config = dict(
    n_layer=9,
    d_model=768,
    n_head=6,
    n_kv_head=6,
    head_dim=128,
    d_mlp=1536,
    vocab_size=8192,
    activation='gelu',
    norm='layernorm',
    norm_place='post',
    norm_eps=1e-06,
    positions='learned',
    qk_norm=False,
    attn_scale=0.0884,
    bias='all',
    tie_embeddings=True,
    parallel_block=False,
    extras=['capped logits'],
    init='normal',
    init_std_qkv=0.0205,
    init_std_o=0.0205,
    init_std_up=0.0205,
    init_std_down=0.0145,
    optimizer='muon_variant',
    lr=0.00319,
    lr_mult_o=0.982,
    beta1=0.93,
    lr_head=0.00669,
    grad_clip=2.0,
    warmup_steps=200,
    schedule='wsd',
    decay_fraction=0.634,
    decay_shape='linear',
    final_lr_fraction=0.0,
    batch_tokens=[65536, 131072, 262144],
    seq_len=1024,
    doc_mask=True,
    train_tokens=728500000,
    steps=4842,
    dataset='wikipedia_en',
)
Each number is 500 + 40 x the weight over its row's rms, rounded and kept within 0 to 999. Layers, rows and columns count from 0. Numbers have three digits each. The size before them is the row's rms in percent of the matrix's.

# k: layer 2 attention key, 768x768, rms 0.0308, rows 65-117, columns 640-767
# q: layer 2 attention query, 768x768, rms 0.0307, rows 66-117, columns 640-767
k65 064:515508509543531567527405556558542467524485541500481427464495421515493474486435486515564440534461510517541559492460482590515448515495574495495513409554522520477386497531412518506477489531481514465491488521557501497474506478469477497461509491505487492499503564525482451511553431506522459511514557464546499451522513552446520573523498476521523442490601502545465544523509495570523492485543
q66 059:543544491497496517475496479498421464514539534426541488462537560510523503544573531554543491444538571502580550441547498496433490500464469512505465488481472486489639584435461419461502505551494463558528471526477497443495470490501562405511486546474507514461507492573446513544437423512467464490455538556535460462552548491493488534468464529470470444496475498463480550519443526500490523507479
k66 065:523407498475510491535560491504512561499492517543476522529539523507440519476453489498498492536429497594486507451461485528518470442533555471520524468460531563529460493498575445561544495462516547421555492501492537548473502477512445561552477483474517587535425535516505449496485465563508485532517473500566618491481496540467572496457493424475546539545518543478538521416527501552495534465498
q67 060:499544503561464488495487540465568471460423474479481505549499548527553554499528521497470511484522510447449514510435506535503536519523670499490541470490475475470507463555441480448584488538514604486482493541519506523475457477506515535541484464596534450541538453413524511490524470535418516536593490475496509478459555483484496572471557466551492374480520471459506532530484509507496471473506
k67 065:554483511544481555518542525490489525525587547461495536462556494512463463500523574522499544460544532491537521531461514495525484584503444392501478556503543475465491404460508475475470533475482455476510487451462519557470531518474498464453560463510541457498573585601487475495529483490511452511417551516517550537497488529577512480531520469509453578528433480527490476478456498454495541506495
q68 060:542576517515456524483544567577514472475537512526475476475531574506496555519463512448455477477514465529487510524513530516504607404482557580473508523472491500459486518472554576506528464577439492483477481487517541535510395509542522514474516512516475523442525439423484503488545590466468550534478490498514434524473472486529502530502475589523523548464513517477526464518466446570471544524563
k68 063:474490423511499503469505530474414529445467488545478511462500472509480502470513485530500440473502475566504556507416478493558477531543561425514498496480569428470512434540506509532444506472545504553440532518495467506508588460478524438477514480472515481471435523578480443514495509475499521441513439544577514536493495538426513504539496461476419503477507505424525474588466600534481500450456
q69 063:478483542545473485431487488535506499493511522499557503484543456490452453559505599502520475514541573515519507555518471539481483523456496551580547538504523486554523503359567424436525478552490417474490501540463507565555519553439552518543529415397504488489551429549550482458601508458438506583473511560434501524516491519537529571504498476497525494461484447521471474462462495557485445459539
k69 063:562472447464535517482487478476580529486531457524542494456456453519495539542486580526496487518451435535456460447457512550454424463564559525495449504476548490509404510532529546488532513438518453527536537515550500479521512384434459399427554523534462525508467481544559558521425579507460537463507574464548513476534482465451496441532467496508480540517473533481476587432477511458511441571484
q70 063:431550526479508475449495526513474500475511458467522536526476517470497528483502482503495544508517545510487473486440479495474499486453442505506512556501486539506478543398512568510432479442500509519497512458552483481517490448521532548550516514483463537427470476416539540463411485524526485423489521574459498434501551465456591451489463525462504511473560527514443456490515566524508507517517
k70 064:484475470479457577518485456535531467521501497525516499459481504495492482499519479540482448434443541535482484486503449491551449492498537539456499545543515500546516573497521446457575504551554528496489521457503530517522551441502459440480489497490581517537529578516537484572525487457578535488476555584437503499481488476451486557475538502457572493528458498503492508505454524527488445441476
q71 061:482461545442507514570578524510508468485465580528476432458536542498531450541559480418420384501487466524512521522484501498414504530388520435542539495554504521437495505482557539511574454544495512522565506537450498388486442403433484470537498484571469564505548462550552500509575490501506459488594552510493504476479512481616469498496555516510479519490521472492470555492570478497510519562486
k71 066:503416521447484502458460424478499478436501514513458525630500496473499510598488528507513566443522500540480455489569474532541544502526561509507546567447493485498517480558488540511484455529501461464469531472503494437455455502487509507475475519527550472520448464497527523513485504472502482526426483458467493513515467523469514512395501532458538482436459481539547439533531491537552502428508
q72 056:546487485491515501506510535464481450508501482524449519508455455476500481510449499472421499518493519456495479469441493483456455560508557443461499543551479525508559466457436440532474453503514429471472475499451414544477573564534519473562503420398559457474500468519465486524477507501538498524436522447495522535468499522486495494521453531521498496465517496483557552511513454488517470525495
k72 063:509489477448488522441487439478458525481449536541449473480447519537486489543460463534522417519562562523482444619583490548440531443442479555493449551480460493566476523501510429503510507506545522500460494517538509555501443488512534529474515502508464497481473475492520445435469433497499434508591508563559449512466450553426489591529503512426453487484515528538472510470496511464510525507567
q73 059:530510473519523497476511440497524472428458536521547478542488544485547510477469508513463507545472535507520464573518470519474500505496568521467508453471556438489539494504459561536525522464488524421485507451507501531456505559502559455561532512459456493468529493587457538532377576521480519542490546543483461492479476553481462500529523493511522490522520516487503537471443474492477439582468
k73 065:534545449415483490504413521417496403477473472530523552524552503487462522512486467553474520520517507522484499455516477526584539524544548474518505506511472527528468502544572420420479441468449437554494525570513569475484530498562496514513530551515543437486525450527535505429481529452472405490413442517495515481551525455517524457504499441567457440467615525521533432584550560475526486460537
q74 063:506482473525499592502504557562499530516474458435485560533492527436498509517496496550542466460515484458472540524466468497584487483481443493454542555434476495508456564539532495510547497421497506519487505540564556522494479608504467474481517518486492529447482491532463475502474501534510485548501556430476474512587517543618477518458533519520516509549400509444482492558432484485467421522474
k74 064:525516551438524391482517460425529516514488488481494435458468432512515446531457519473490439497525563454526523515575470543464482469468420496491460481505552502472498405505487477583565474527456525508481488469505509504460574540452494574439546485558462522497505595463473481477539554543484447485480519432489512538467519480502434447544450465418538544457547535571503496431532506473502566501514
q75 061:418582490489432518479486558463519520518432525515445491632435540466467425541551549509506475509525463503509531484453524558525485525573461460453536444556539474494454553489518502515471525508429441465521491586529492487480484517511549437513485519533553520505526576458460489520402481504544540532530460528524553389483543537477444455481489498485447500453469483548474523509511474447468549462494
k75 064:470554563552557513479473540523534515445527472519456439517538477532474432499515432493472487466524508538538495514576482496431599522485530562536565516532528512436508474531430498486507505471478542573494534436516495537521489553483510536493496494508421528518489531543511498472546471460505491444478484460536435544515510461489450510446527538507506468523492452434502459526500515548514520453502
q76 061:523515540547487570528517532494415486505498508432442464511561529503609583457510547445502516517453571546476382486593477515551572477501502426532500412552528517498449484537542473500483454549473491531483417419473524406513472480589430531528483574550526517474546558515553465475533486495466495510531468481548474504534497464422519437490488518388482518469466462502417481537509495517508567539541
k76 065:484451582437411502534527535524507552510517464496453495445513541447493543478555412504520462494496519494428573514472494534477529494503451533471513602493568516482459539489486556547488556429582484484422612482485497454488516570500513469423578535489557498536489467510531528433483476482510547461522566501518480557472493506461475583545446521547569509559459565462550456499450490588447485486453
q77 060:386526467462543481457526430485529532516402465507453487566554606508455482444562507433500460463547475513512424472487529540455554489478472498499477459441478496451607493552518576514538557537566448442505568576542484510474515507516459528456458494527503523529481441456454387475476493602448511476472454473531550494568455431443501501515507495570536544430487551485461449474499513434509503579460
k77 063:579466526509476461563559435527494534510559469457496536560552460512489475514413457413560517499474537579398508562520465454589450506527538548475467536483508532577563557484509482502484426505407561545542447433450371502476525503486456438559499498521557468495491525507550526500453439480549543456549497467507511506512512585511478519480540417467477467540434501490568454509520479519451479490488
q78 061:500535527510464531519432535473486473519525510502480532479578462560545519463428443587489419512469524512441488497463465506505529500488530552541458461451441503488505538498523522516486435478457482471464496459450527456528529574527530490482391551488525433520556502532511462559466564493497464419575467413552494482443544472500482479471512533465517537500566497535482496454393563552626518457590
k78 066:482545508560492480547505587500541543500480451537591561511427477505422549490580458518547492480552556491515545499498562464499444442505473463435511555466519456546490468495422544483524569536510491522478564524498527520470481412475456424482502469504505536474483418471449483542412505555478531477477412499423512534599501481478535560532501483450506542519432569399537473429632503579498503523469
q79 062:420471540550503481539502472485482515592452508429550552536495515480499496533543425519489545383443485516473483450577480462448479517508453491521408505474518482486434496473525491506474509544463441553481594578432520538489501515396532413482519461506474500489495470441554528469546510523497464506499495532487506472509433510464567444533480478531517418536583538533517567493450564489580460490448
k79 066:527495497426494539569549569514472561466498473556461516560488493526436455508534513493535514514518534504496457594444500463522477437518517468460418472566608504519578490481517503477508440488487523470546462426425526435435506437516475497502507531470480564578444487507500473463476483523511467556475501464440574482548525479498442523492495489501439496503464517456467499512495502443484429534571
q80 061:502467443517478476486516466480545514536452493473533559461498456521499474541469524521522486443476517548562555511518466484451428523543404514565516520482475503552528528576529470600389479523481427465468514545520502531514540554460541491526493420424485514551476580495523461553553504553471533486501560507542580530501465505487524510526477434443527498528503546538475458511510489454588501482491
k80 063:484572532536526492496448495534586518545523522486511583531541477596559586498517582539505481523570535460530562399486502478530422446435579502462510471545548534455471500485486461477517445451565499494535508518499483530536439435569511518508473523479514449499530396438507488468425497487485454507479476487440458460498527518527449482425478541500501581470548423524481527480470483497453511486537
q81 058:403548547497479486471454570461502414495504487533450476404463562531484478451483464456426482483481503407436440533458533555513461425526506509507483462487535560569515609531527464458487471579453541560454519523519460478415514471562523507531527537530550503417483493432507495515532465490541506535485507483442552524433459440519521515383481446480493587464440482531450464477464509615476487505473
k81 064:503526458515481507479518444567539569400460458492507517564627493517533527445501400544452485504521534547547512464491484460511560527556412487515494481460531517551461455490501530496514461505578554485567401470504587538536476537510405506532498555449424594561569520538475562527514525472580521499560464512582458457522511492458523448524482566597501489471481536515505514496466502405543496482480
q82 058:594564464452510511497530501484493474494521533486523534591589434474536524544519486549516548468507556470517481558459441474465557485508460544461467452493509508528494427498553506527462467479521400441526536567575512509493538465590591475500554420473489512428515532558549529517547553496566501478491539518585535454502486554484481555525474484464528459482484543462471550477487444420486462508539
k82 060:524423473522492452511454541439511512470491559566524506448466562473528474476456519509480550525417495450441572473599547460473459461506530440514556507508506438500487503573466439551486452518489547496522515441423491458505468524513497473431454483489480472479485496447461479480449487538523493409560448505457447521481444457548496480474511589526478508486600406435540512433492511522498516517527
q83 057:547498456407515458523466560469500463486520515482531474520546441479468519503452524535470392538518560470584513501523581526499533488520471499507488447495521494492556451476430433520500498464482543478496400484506487533475499519486489446532456556515375502498536469448517527465470501496524514513509492469564489452484459494570526456503472522514504556549519494476469491549470491504513534485489
k83 064:521513476551596510551554501461586475515489484540421505581413532484583428547510507502532534526536456534520520537495443439436491483546552517474481543557456522496472530466491506487502521477521469551510550497486551543491478515504530578463570414482485498486498514577517497524509509464446496481518470576474456485527540492432526601526445478457498510528562439542481514474565472467526495582516
q84 060:469484500482447482492493422577474489574513579522527519498523594459497450519488533523537485467496595522525560479540459520513543514575519513482496398524495476498550482545530546501488528550436461515517501480441469446481468534449459485549527531442463485483489543488560529545589533519471411476502466516505490471530497504502522554529478536492494495504482518515500497434449537542443522601473
k84 065:525529471468497527425476560505482582452536472513474437474557410481442523481476519451501493473603508551499475555423512508553480535438491509512508615470505519454458566476504467549503425535541557562428431467493507495492555446453497436514549399510512532500504482513492492486542507471490442475509507459525473484523488538482522495470533543534499439534496472438544506511494467487473412464501
q85 059:489455546560428537527487537597452542481524507485481558517495491479535526459493439510510555520471494540504463408463462564558479550548388502510517460430433531504557499465465491415502463579462534439429516518503497527493517527460486555475652436487489493554512513402531540491461499411496491547555493449414477548482541542545526495451460498510531477420462518546521443520459464470561474526478
k85 062:557576466473474455446432554465563514495482499530595510520458438557475344500520509406522560508553490506535474558592504429490508529448524479532407492523501457539516523482584551555465529435431492561552494523524485481579519502484490488410454501514497449449489528517455475522564496470449511472511498563490429501524473440514537509491477450467503543466516579462475547522502482539440589477519
q86 062:447506553463514490418474537444411491480469470514540514533542504516477453522510503490512541417475512476507480556487511483528436474455464474536526483516501484502537459554434458480502515487485521478468456489422496488483493491493518595562508439484555539487562533464447510502414473514490366496571491484495522433571431562551541529504485523455433511508581436545494486458529459551488552507550
k86 066:554415565532541491464490466527544508540523523479559470524420440496502504482532512534493392511415473567433442504543330460470510515538520528498518438461477545521456577481463473552502489518545516465500493540525463505441507478491476486446564449549508459469595527494538541545595534518528421451461464557481464578523541474518490527493457586528459518480518571493465559521481487492456485481513
q87 066:534531536563442498492437486578444504535555521517432526489467566485482551526454499540463483432523463524468563467526481521487476594464464544460555565520443553496489624483471469458498474509487499550408503504545487463527428480495506487534467494522570513482516466514416548597551512492499504475435510554563500459491519486524568488475518505531421497557567445482480529469461452531477472480513
k87 064:425490540525547491520462501527509415449447446448542416474494562487483480512513522464484542529545561497494400548495496531521512373483466509534446471475506465474523394512483596530554496462459444452488561453422486551486460468485514531483500463500470541489484497440454511446489576538461496437508476474489501528520471518550503536457485507533509489533508517472513525487548583485501507539498
q88 062:437502471457499399480448442512492526534511509490421448477540501463479570545470536504495470519456398511438495497556536489524572578534517496460462491449452509510522540472501464480459507510435466500530493522503474502555504571437506435540475431525542531510506521474461404478569451471480527560461503485485482504468500471523505502491488515514463575508511484543501506477531540498469518529500
k88 066:451499560495430511502579445591569421473512507499497530434480538486486454505467455553487543468516575589596494481475526534409467433496448475549517549523566468450511512542539528533482458512475575522466504476501510491435507404550517487473467493465516451429471496449476537514413535463489521492536491456621459511566366519504498489512503491484496471547509485504530506494461412439510415574503
q89 063:582463464570523526521529560486510457494445523447454443517541412398534504496488521451546524585459483478517489658628520591532509540549521555538492514531498571532504499513574505507561526480450452559474459490567514559453535469487515486477442441494484574506482545544462436432464534544405525520533537474574461534509537482456508499488515563512549536490520569463538512466512495449491547510595
k89 068:432570594471476520488507485507486486518622491491519503521529518550472526436453519566515425483513494413477602440485453511533527556536444536427477499479512438532515444479461459469530505544505522463517534478475502498454522473488529512539499430581570399459610483414538546500464556459488520471536465524507487439480521552441505457511417420470508543491612424521467468540494508473591471457461
q90 062:467503550503550477546519473510520599487513464484583491527522530503560573489493525559475521576535544531534516509477512542509442441449503480497451470518497414501512487468486499493471478479533538581483568505437526459482521475522457481560493506556473556483561480477542468489424482507519522528496495531490469498599413537534460476502488499511459479489544536512477502556531596544567473492468
k90 065:494546531489465481557446478416532441516487521562528489520459453519402507567518518601539501552442472469542490494511446567516495568523496505494541535495546562574525495473537434406495543539465525431479463434517547460551527539510499501532480496491491488514474527549534510500441498514458522575477530428481512544435571512489533548515501532486522416506518504452538488570560461395439563548460
q91 063:493486562454456480531501531463582483452447566551552495446499483436552518542500500470498469496516465578492485465480515403555518467443441530445550565504518520477490511547516526475529526533495475486537542519477548485499478487513544469545472471513521540491468480517502462444526429448501471533491554463504465382503493471425470533491468446458493640478505488589554508411557513537447575547438
k91 065:518481581487499617459473493542457498499446443469457497534513488534450499518511543517467517501476412479562470527458573419421521504453481526464492467436547431471470527545412500508483484521538479540484450448452447498478503532523452489523448640463497413494511520409540517576453492585452497533540500495464496605487432542505516480419564520523532423500465562461517541553514470453518433558552
q92 062:538461527480508443456507535508476482499519532527507558544523495490535602561462471498510492560498534504479491467536511446493543461502456493510516567470515498517529478512522442550466506471554553500443490498477464418519570498483456463517455471574448456416484466544448473554492473492464514506467544505533507524391513448501512443493516455525501544547531552474529562534525459502460464516469
k92 065:511531518459557506529502424557485539494451482500543436441532478535460461436491379526523536447465494554473462492504423531507458534504523518482529449532496490536481529590536532488511485539431456460507452494477499500508469469505507533491487525510483563517506481428534589436475489558526468530565553498536496491553518426524501516528486537428519449497510518448537472492471505543502583469514
q93 060:502440498497445504520513491503476554453560511532497437498468552522518458495551490422460543467492527508514468549563502495544568562543465466480478565505472518390471521508472523512457516426562477499531439430456480481459530542525507445502454517506510506590508491480523526544435477596472505508497579542463468476513465434401442502482446501541467551520558529606440494457433515523507490512444
k93 065:453500498488461507484549515488532464508470573416453484594475533526556494509478496464493475458587479495409489505510469571524501453561572442493506481455521481519435486495519471529485442501511530449472484500499510535566457536448452491487481492441505508486534469516498493507535501456486491484497472551451599452479483491531441555609489513473516551519495521484510468529527387482464517515518
q94 060:536514545436480497465484547470498417531504612491527490537470510542467559491505474454497563444540499494521472449473464518485539540531491514547538505506493498476518461529547485541458531502594493512445460440550508467488543437526536503522534512480549497506484489479568495435619506489519436535485452547502517510491462499553480480506472496503485504432421490494518519511485498601397559590404
k94 065:480545506508435495505573539515472564466554533494450497473524533469462509475499539444467498442597515557334467528440555436533491515446480498461485456504472512557523537521506526460529456500550523536538528476483520519524437540465476440486532488426552487482541470547436503516460486530543513446504597412510538548502489511522489457515497556453561519459616518477449491504416532461554454512498
q95 067:519478505457473548452488530459470502484495487493467502555508501467545479489585503490525467518475507468546506528498445513480447537500502536508488588487498520446548451432417505470535498521424514558472487501519501470533485505479519495464500517481472468531486491482567448553496513508520523518392449545453487517489477436471520518541532482478475471578527526480476519493522495516499506404512
k95 068:489470436499564472545484498527552591494473549487478530483518585526545449484456517470463567531546436504438487458515484574496541578553472499565518492511532495474476541512510476489531483529517426539555512503553504514418517480551476470468573447472523514514552458526541519482551542553482530512629427479483523545572517475528464493468441534501536504454466551524452483506510546430504473555476
q96 062:508495599520459439494519579515543541449477549531488532527507546481569505443503568524565550488471465472542599497546524416496504553507486498516412448482434550417487466473539492511516558509543462437503458463485486464458571484540559524463543422495532486544541580495466531491489475514483482492578533510524458495487483416474507435530474472535540458512561533433499484537431448504507475473528
k96 066:445545455494489512480500536490543523564567490515504417471519499550425486513465538478489414458455575505429490517505502529492461489541486479463512533489527533470524536618483543484474522532549471553498537446568489507506496471488535508550554508546513498477496477517510487501508540490555553438495451484452483482513481484567570547520498540457498560533436503555428455507490503464550542478463
q97 062:477530486592486488519530444497505479493494467585501579531450490504477543483495521469501433615528496534511518423521490516507549457454448530427517494411520539491505470530505568533504500518479510466494514541463464492484474483507484481514515500560519596543515552484563526494504422488552493500534423512451513506467517465523451518497500514503513585503509481487592470540538555462568480538513
k97 065:495520521531486524509413512460459499517530582433461463561454534534414584489489546528553455431477440482465453471595497472529530509545535435485420550573474469549505570543466463544531610445535519516485531444519484469554502522509513571500466498517553495466406530421494496539541515477450434454450509491555452511516440515511539493512455541493493482546554484475475462470446497518530522487438
q98 062:486551480499568541478448537505500559390493565525513464509468476561466452561508467642534517539507427489512526527436522507476516477467489510500478493506462510608507546519499495466586498490620482491457530490544514556503486519473476518477451461538514471417499529477523493507491567513527502504484500496444533496439509500549466463463525499481532491389512501488525515463506488503445537481514
k98 064:461488483524489478554532489441554528503470514543468466560437532530508565466507472447459501504519531467534522491530488435496487422523504486519536459563477476489579477544498527559500547536485555536452414478480417506513498478542439461478539539416516450497534456508532561555503455462482465482484559557481461457477483494547551538505534438514475477545424516519411448502504531503534520513567
q99 064:529497481493428464569489461504520532517445451508624505485485515511493547601537522527498456565495522473466485530457499524492514450542520479442441531462498433519514586538581484504523473494465456519510448521504559506470498452430567526528557520525517467414528516517444533487519460502513525523458508547455517511524559517439455474436522545438463559468535511450438547523504511419572533485530
k99 065:430505482560500484512519441490509489446598499457526464511578558517441565411506486526496563510521549489530474503516445494513569527533494513474465455545482532527428384475453459472505534502532554537535569441587523519480488571508495372402484519442472506502503493527545424513497507557531506527555505503430508499455462511521523558508519484506518562489519524535477486500491559554400501480501
q100 061:557559497552518588453479515471500482491442517505515486490564544558490513525488429529458547512497546450377479458516476507487492482490426494522536499496433468466500524545531508575524503493498486430520525523470463572481437474500394549460531490509523498445503478465502579579519494524452380528505467518511457495519466467471490562536547502514522485566468491543521527472484473463502578490456
k100 064:468488505505505425553511486488509478492541576512534457572476454498475558409487518410526465528450483565537587533459545516529572520485490477579511429600505517513489505498481543543447490488487566533495501487506544430504457443438521480474484494419528542478502540466524496453499543485540508504493523451501579497471525598503527440501587447472437448484494565519532497517544484489543443475504
q101 058:448483497436525504485435536441515505434463443463480487562508487574570570459512472460454475489459535478556447459564501452442533527564462470559497506513553543543472513580526530500546495416492507473490520494421482477452464565472503529517531500500526569499461502546500499450561464490509542508562524517457470492565458526498464494491479488513487506515484472438586550494546497460472547478523
k101 063:510465568476490534488518477451530551605485450436532535469531423534459412472530498464508503518446620496448495527508583504455497531540486504476517555481487417588497495482505497449442484487508479484449499425536464516474473493544479475491471548479482480595441515444533531538421549427481520483452516474449547525486441595476519463479513462482485522456500452524527509441373544525492469495469
q102 059:520432441444504484581557474489540551463469555497540501575481477527474485529466478505505505481553486559506593531547519535417527524514502497524515428517444487569521504424411527545483451499424459508458508487541502508545474461549522579530470473538511530509527501466478356483562458557433476574479521530461500456487448544567494509516475456392551522533520501532498478598528527493549447546537
k102 067:490513463472532524461539542532501499494565477492521448477495484492518496486432471488508567505438563521459496486496413490502444495473527506546499553526468564478577481543497576476545529527481503468537415438483559473470507545525469492463508556512516458512504497540507470508484448449544500463522573461531523563520521500481540536481566533564471584520529519507529460492505502511537487517556
q103 061:511504532505460452559416500525501527483507441486555494401549478506561479497495503591435447480543507474554573518532433500470477571436480518514533416497484551449527538482497463492547480473504442455492470455531481484476523475502417492438481537484525421479467471456502432472312508477559450496436535504509475511526515598529492406532555487498506545466493480520433540434527549472597502536572
k103 066:513547508601542539533491455522565495515421535517515452647481487575492536458468495471466488491422469468516564427497452566527511509537464459503467516498523421505459523516493523481489492522496524547392447476556571470482497482465492566502515468525488580517455490537549515494504526505514593518465484474522553490486506506418507535472534519473447508531587552485461470501544531488568518483468
q104 061:483449467456474514480488611488483543511558537441498511480505505566436508545503564472460539493479531476525616463477489439494473496493538497488518511480439524511479527565565482500523464466537492473532430520449510526455472548444461525454454490419470447545505494498496534426451510513509509418464517459469476567580515513462502521460559466541474482489578465579521528548482509462536564532493
k104 063:531461474581486476560417499550557469490534425548511545550514469525526542423501478541521507461507505422593429527576472489540443516417553429537452483511540465498535493453438523447484525552439566460489563472452528477560447452496465498507526475468561502453499466499523552512429511487443473504434532573442463486546562559605544532491478528454512520547508524367548533454467485428478422535520
q105 061:593453417479436495525471482537487484462507473497537587497483481504460548472472519594519495556515460565479523487472466477516517486540486495487431561461531536502461489500513545514506475487528506456534472536555497466490524508542499519472440547422507489459536452530571480562474531538452670506519503541554474486463492523482440458503444526534474448483454500498522549493515456520500470492516
k105 065:441565498494510474475504540476543480510486473496518518522532528459539591540539446527446520498541533506476563415530397539480544445453548466504518500491462481576509624524522419422449493512537489440487526548413450516514550462447544480515489536526475532474442426413562518471470506454439441499538497484493498437477523513525554513540550525500519483512514484476510467462489594428449498556477
q106 062:501539503496527461526498461436527497494427525515397493464465534509544498474476492526523484482479397487575499462476441509456480457426417538531557521502550539534470433526466490524548544493532481533471478505478522490533464512525488430482522407418442482448509554528562454447443459563507513561527505520545527466523544542467498546510536397503468437460472552483492407531540537428533484418514
k106 067:470532500516519514509493461477501653535530460533460549576526555497515505456512439536450576504490568502484454502467496484483463543511563487531439538510556498503524493516491482490433564483472530558476467503446479533462472487461551518485419517507533526534505504492439437598446515469466538463492485419426499544514533567468551487546492545509505583486542426509440512450449447514484489582434
q107 060:456501442447501516515540504497577483407520467501546491545553442483531498447557478492523547618493458490523454511538456537549501571487517454467514433477460499535398445591528526513479505487497470531530481463516495445496501443544468506478518505504584457476580499470453502490463484485461515495495507461532547485518468576558504527458501537541475521467476520495482454560514534494504559446471
k107 064:546519480533493475460519482571436490536437528477410456485515499459416415471449538442501450467539519504498436501463512521462485460489521521538465532512605470565464526364444497481579513476480545480430536498544545523510484490381509521530516464510439558503441457483522486499509521486486496536521481536461424530499523406487505422469518465570518520566493448580506535477488517494514470514551
q108 059:537466486559473525488553562497492512613478506477482516479510546458550435496430530450465516498524518547430501531568464481529504585476481503504511489527559495462474491464502552551481467485452460482539532555487485487544493489453481520479537490522511492479434498506508583440544510518553493511540529522500539530422537528481454466459502493533475466524476477486518493508526478534462581541536
k108 064:464523483487497500445499485597505490529510438512506502431509492487542508448525506407512531526533491497515479520523511513484504459427501477544597451532423445558429536512496501511484440503523482530425486457586405467488498503535426444555444523456445460549508480512517482506496474528508552451545537505514470464505554449527463520507539528515564516489500516558517523486473428457610498469475
q109 059:489489524507467514511484527555506570480503547507582500487390520462456423489562479565449537513436575476421526491558455488531564459430427494519508478499467542496456475470466444518534486511447461595491510507523498483476471494469511464541560459509421481518539509477541484526512457503513511495440472537533559455492515499501521507449542505427541511493521539478489506479439487498506536541474
k109 062:467448484509591476491551470504462438473502527492488425549514503479544602543525510472562534506535427549482442451478528493433433499518475413400551503489538461520530527485497502463490490520602550471515460511409495512563482546510539479462493490547503497502472602613507467454535499527493527516491525532535470508537420529573457528518526531484501586487443572474516486518548521507554446479508
q110 059:456439561520414474523435553570566441516568479481479573575513512511445544455464516524485460502459478542481469542480454460487487584474412427490467471464508513500518604458504496595477495555497467521475484526502507513473487515560520514478544527420476557494498554530515436483529541495450497494499502458544503548517577522390568522480521506514433476534478557547541500519491471532502444481459
k110 064:534500525466522425477527501484489464526615508510517471586503501461478500451518534506440537483470494483562537482507549528520505463438544500514550571546490500523454523473514484410451445516498507488509499443485514501464544467461509476505496576515544446485441422468520457504486500476510563510547439567522563530517477446475516565536494437510562514449513479451442533436531617524473513554494
q111 058:560495567455521456483489461495432547510578470471574466549562443541547529531447470480475497580544504493540413454499570487516566528474574460485506502505583532540458504496520494512472552491451529535608480517487483441507494495544448487515402539458469571503517551521483530386477443508545523472587505489477516557535454517540393478462467619495480456490444454467487413512445481582471498463527
k111 064:522528505559459444478491489515498473535486497558437480434362493537468482462491584540499464482505540510472546401478447491440490487510435540514555477520503561500525540510557488470555463477495505464428530528403478536488521477513473509494485517555539459500492429499507485548534547459406505572555521532503464469542512477484527558470454461461529493527533477563500488491492498531473561490536
q112 060:448536490523531506523501449483569500462477476477491509445513557511466512523448519552506462521499505507526471499527534495542498556550512490510583504558540545437484443409528538620530527471473488449519504490462531453487518624459495539430580452463493547498517554491437604474488512519475576509454465496528471503481514512530476446479481471519503501487458525532524557456463523476443497499532
k112 066:488567488553479475512485617488407477519496529534541522528524523498600478499500445519531435482522431523479494512520462542487489488524548505482465518506460443526503499496499482429512480530501454505487531484533508554530486509452576549544499496569507464513489481466548442494444565462470483487489570566501522564498458508543560503547573545474483468570510537476481470560513473533516500397514
q113 068:573516517568456462544526537520460477522471482541535547465473526636473554546442514543516474485514465473516447615538501498481523479511531527503480492584486526551570503582453505465468552511523502432569472526535485514518529505510535510570486508478532551464525479561515550508531522476505491518492555516513463511500460353525449421471493503511569472503512485553532491507558458550515457453485
k113 067:467529508459568536518435529511536511502556504495466465479528506483577536525528514543515468470498506458481530488523466444407468398441577562561523496496447412528493524498503521514554589438484530506445459464516493479521498484520460541466493502538461468537497532456487430504405533508451476497473515528465447445430501616480637457590526506459530489496457493490459631466495494432489540484539
q114 057:532498526532478459486464475465436459535554515503487420498571552537527484480498472462528514470491545481494518428583470510469431444469560441530482473468486488542494505478445493496508425527516504588431442486456572504504468534545513473497539458459445450516481478491423449493426561561454444428503510474526528439568464427507462500465492499540444462545425497515471482572528495537409510514505
k114 065:494416505527524547508446554570509583486457523488541549430461492432534508566473541521545479551525548493543482510469536529589491430516443491486487477479512513451533463518537487474532504448472489491521500439532522543510427568479477439514507549491472509432504573508514459502443459515563627544498498518546477551481493550475486511482504499487507534437493464496576515534426479490538441479601
q115 062:426472558580508539481522515490510503519517538507469519457518480436542532517541515445537554501448538435434572511560467498460572546427526422480542532491526500420541539487492522406509503493497515464523489498418495534517450496481469483463461502536486445511536525457537535471528480479513411639487501518528503442438612495529500457462463501431521537523490413498535582576505471514505543486501
k115 068:488480452541471546519469432462508498441493482448539485513495555560481404500440444512434452482527534532534515510431537471588517527502504497469461499507508554510469447488487398489457516570431489560494517522470568489542449532509485491563513487444448577485532542564472505518462472485491527491542543501525570540569579510474515568553521526531471439432518508514495433446437521460515537491501
q116 061:465513513485444489462475543495481524452568470474461564522522534546453532484499427527510440487496396529442525501480470489474481508470505488519480460544544505583516533572496548541529491476450491489569488496484418496519441482481476556524462518460511486461454513490492528523555504445553370503404545576522520407554498471514488518543528518545506613502499499453557577475550492506536477508556
k116 065:570483536521537487534539416499422436504468513489555455461498493483488404507544552490452570510469532481543446481537472521582545490473520530495537521474486447465485490506479529471516500532489537516437516579483526485490490501468497511559528486605481488469470523506554489527494474494428575512534489546476515454498499528603518526501497541507460479522544518547446476505538548520483524489486
q117 063:540524446474513535525467493536554502474470494473489443630517558526439512489509521538509551506562502446547549485457441523561500499521443500549409475442523504572455493517501475522502455463443502465434482526486547446455495458463558434596500507550517475513450530456465528463543474560486512480471528549483463452474519588466496544508481516515490490498420519461557590502513558489515456549526
k117 064:461493520571543515438479505477548474519452502534436540442486518490545532412493514546406561515463519484511491492529511467428501507502529515470514514533512539434508534501537459465485555573488493502483506516577472461531524554523484483507547511528531490468521521529587599457432476509460509494506515462462591594522484480510438482450525532470509490465573450539447478536537506558450543474489